config.yaml
num_hidden_layers: 8
norm_place: "pre"
init_std_down: 0.0
train_tokens: 285700000
max_steps: 9551
Each number is 200 + 20 x the weight over its row's rms, rounded and kept within 0 to 999. Layers, rows and columns count from 0. The size before them is the row's rms in percent of the matrix's.

# layer 3 MLP down (transposed), 1024x256, rms 0.196, rows 796-803, columns 64-127
103,211,209,156,156,218,195,225,217,202,173,174,251,236,215,183,202,213,201,233,210,197,174,199,210,227,218,212,193,221,190,228,191,195,179,202,191,205,205,177,217,193,243,180,215,160,186,218,201,207,206,200,224,210,205,199,227,208,238,229,199,177,177,220,196
097,228,204,182,180,197,217,186,203,202,213,209,197,147,194,182,203,227,222,203,189,193,192,164,241,203,212,184,165,234,205,177,216,194,228,217,151,209,171,219,177,160,199,206,196,211,166,241,220,203,206,191,199,202,200,173,228,240,214,196,219,193,201,218,219
100,194,213,208,194,183,206,188,218,172,203,167,202,173,186,209,200,225,183,214,195,216,200,212,201,185,177,214,225,161,182,204,249,200,230,224,190,186,193,176,203,226,197,193,167,174,198,209,162,211,228,218,199,218,142,190,218,208,200,188,176,198,223,221,238
099,194,214,224,189,187,215,189,197,199,183,171,226,163,184,200,164,199,191,206,199,211,202,203,211,150,212,208,196,232,226,198,180,204,202,205,222,185,183,189,206,179,223,185,205,205,215,176,228,242,141,165,217,187,230,153,214,217,188,230,220,203,214,207,221
095,178,224,213,191,219,206,199,189,208,184,196,183,202,184,214,197,157,189,216,188,227,180,207,198,190,171,219,192,227,151,209,188,199,215,207,211,185,201,199,183,187,194,154,205,235,213,216,200,212,185,227,164,179,204,165,182,182,186,171,194,179,182,221,234
093,194,212,191,181,193,191,221,210,198,181,235,206,194,228,195,203,215,201,175,182,211,204,195,170,206,206,199,204,196,198,198,149,196,206,208,218,237,200,167,182,196,206,201,193,224,172,189,187,219,230,202,166,211,226,175,170,193,218,195,161,146,197,187,232
098,227,196,210,204,165,164,221,204,183,193,198,249,229,217,191,249,201,207,225,177,201,205,195,209,158,178,219,189,181,199,214,193,224,171,188,220,182,200,189,171,209,209,189,223,201,196,198,205,197,178,233,171,227,181,216,186,181,213,168,220,198,204,192,192
099,208,190,176,195,212,236,192,212,208,178,176,266,231,220,230,222,203,218,190,232,181,181,199,201,222,197,172,206,200,226,194,205,190,187,219,204,208,225,195,220,184,165,205,208,205,223,219,185,211,146,198,234,211,239,217,205,191,245,214,199,230,225,236,176
# layer 3 MLP gate, 1024x256, rms 0.394, rows 797-803, columns 64-127
098,196,198,194,221,170,203,198,185,221,212,206,219,198,216,174,214,177,254,184,207,209,194,227,206,196,201,202,186,174,196,188,180,175,206,214,185,203,189,182,194,182,185,182,193,194,197,171,191,197,274,192,222,200,186,198,189,226,210,189,177,172,177,211,187
096,188,194,171,204,194,208,195,169,191,204,225,183,216,220,230,207,167,231,167,224,230,174,218,224,193,176,211,218,208,202,168,204,203,198,207,181,224,197,208,178,221,190,199,206,202,173,177,205,207,202,209,194,198,196,196,176,209,259,205,197,180,186,231,207
096,221,243,205,215,185,205,198,178,214,179,152,199,217,171,196,206,182,204,223,210,220,183,187,184,174,229,199,189,223,196,192,202,202,206,195,183,236,194,181,200,190,198,212,244,221,195,213,223,218,175,200,190,191,206,191,230,235,203,193,222,215,176,231,210
101,210,187,176,204,230,215,173,190,187,182,210,167,217,219,171,187,204,222,244,200,197,200,206,194,219,186,207,196,232,203,181,203,220,202,200,209,165,223,151,222,214,209,229,188,209,203,216,187,205,200,234,213,227,207,160,177,172,186,197,196,197,202,210,228
097,230,191,215,206,235,177,193,211,182,177,222,171,214,188,240,240,179,220,180,213,216,207,215,188,183,200,194,242,201,222,168,213,215,197,207,200,195,162,229,209,232,213,210,175,169,207,222,225,231,230,190,224,162,211,198,194,197,182,197,208,230,193,200,225
098,256,206,208,161,185,215,219,195,172,198,240,187,196,216,248,233,197,228,196,195,228,206,219,207,207,208,219,187,201,203,215,179,211,197,221,182,225,198,202,188,203,223,209,236,184,211,190,222,201,202,211,195,176,166,160,208,220,212,207,174,216,229,211,204
097,213,216,225,181,173,187,169,224,182,168,201,204,210,216,222,203,232,182,261,219,214,190,192,184,208,192,173,197,178,231,218,177,179,197,207,177,178,205,177,217,208,201,212,188,198,205,179,181,207,181,187,178,191,197,201,204,178,198,176,186,238,196,212,199
# layer 3 MLP up, 1024x256, rms 0.422, rows 797-803, columns 64-127
093,184,178,205,192,226,179,154,173,214,194,227,187,213,184,177,179,195,173,162,216,170,192,216,183,239,206,212,231,263,180,185,243,183,213,221,183,204,180,216,175,205,220,205,177,168,208,211,212,238,200,222,180,226,205,224,189,182,197,205,207,201,204,217,192
096,211,217,188,194,187,225,201,234,205,190,202,187,190,192,182,189,219,178,211,192,211,224,184,229,190,205,213,205,162,217,190,223,216,235,200,173,180,187,223,193,199,176,169,207,212,216,218,171,184,175,217,211,211,208,193,239,231,175,168,159,218,196,173,184
095,199,245,229,166,165,197,228,160,187,197,257,215,204,229,214,208,196,205,219,156,199,202,170,199,213,218,179,218,179,189,194,186,151,182,174,190,200,180,211,215,185,193,184,208,207,214,196,193,197,187,174,185,201,202,197,208,230,175,215,188,238,201,218,222
098,201,192,193,138,177,183,200,191,207,230,218,193,180,224,205,223,186,211,165,218,221,167,193,208,207,202,197,194,159,225,207,181,229,192,181,180,201,209,214,226,196,181,172,186,224,220,185,205,183,205,157,183,211,208,204,177,207,180,203,178,251,151,207,188
090,183,198,158,196,192,209,208,204,224,209,210,188,174,217,187,178,222,192,203,194,173,184,188,184,230,210,220,187,202,195,228,235,198,213,201,184,233,243,167,178,213,214,198,227,203,194,206,209,192,224,182,169,213,216,201,202,165,215,217,202,199,221,150,203
094,212,197,213,206,207,195,202,157,191,198,175,235,184,213,178,189,181,209,201,212,190,163,216,193,166,174,185,195,171,185,196,199,167,209,231,177,204,203,216,181,206,209,229,192,201,219,202,168,176,208,163,168,200,209,168,188,195,185,200,215,185,207,201,142
101,183,204,200,227,191,180,181,195,212,185,190,163,189,189,206,215,188,210,246,230,193,221,184,233,197,155,207,199,200,216,189,193,169,178,227,184,213,221,187,198,236,201,189,199,207,203,193,195,178,191,217,195,244,197,204,207,195,213,235,163,199,196,213,200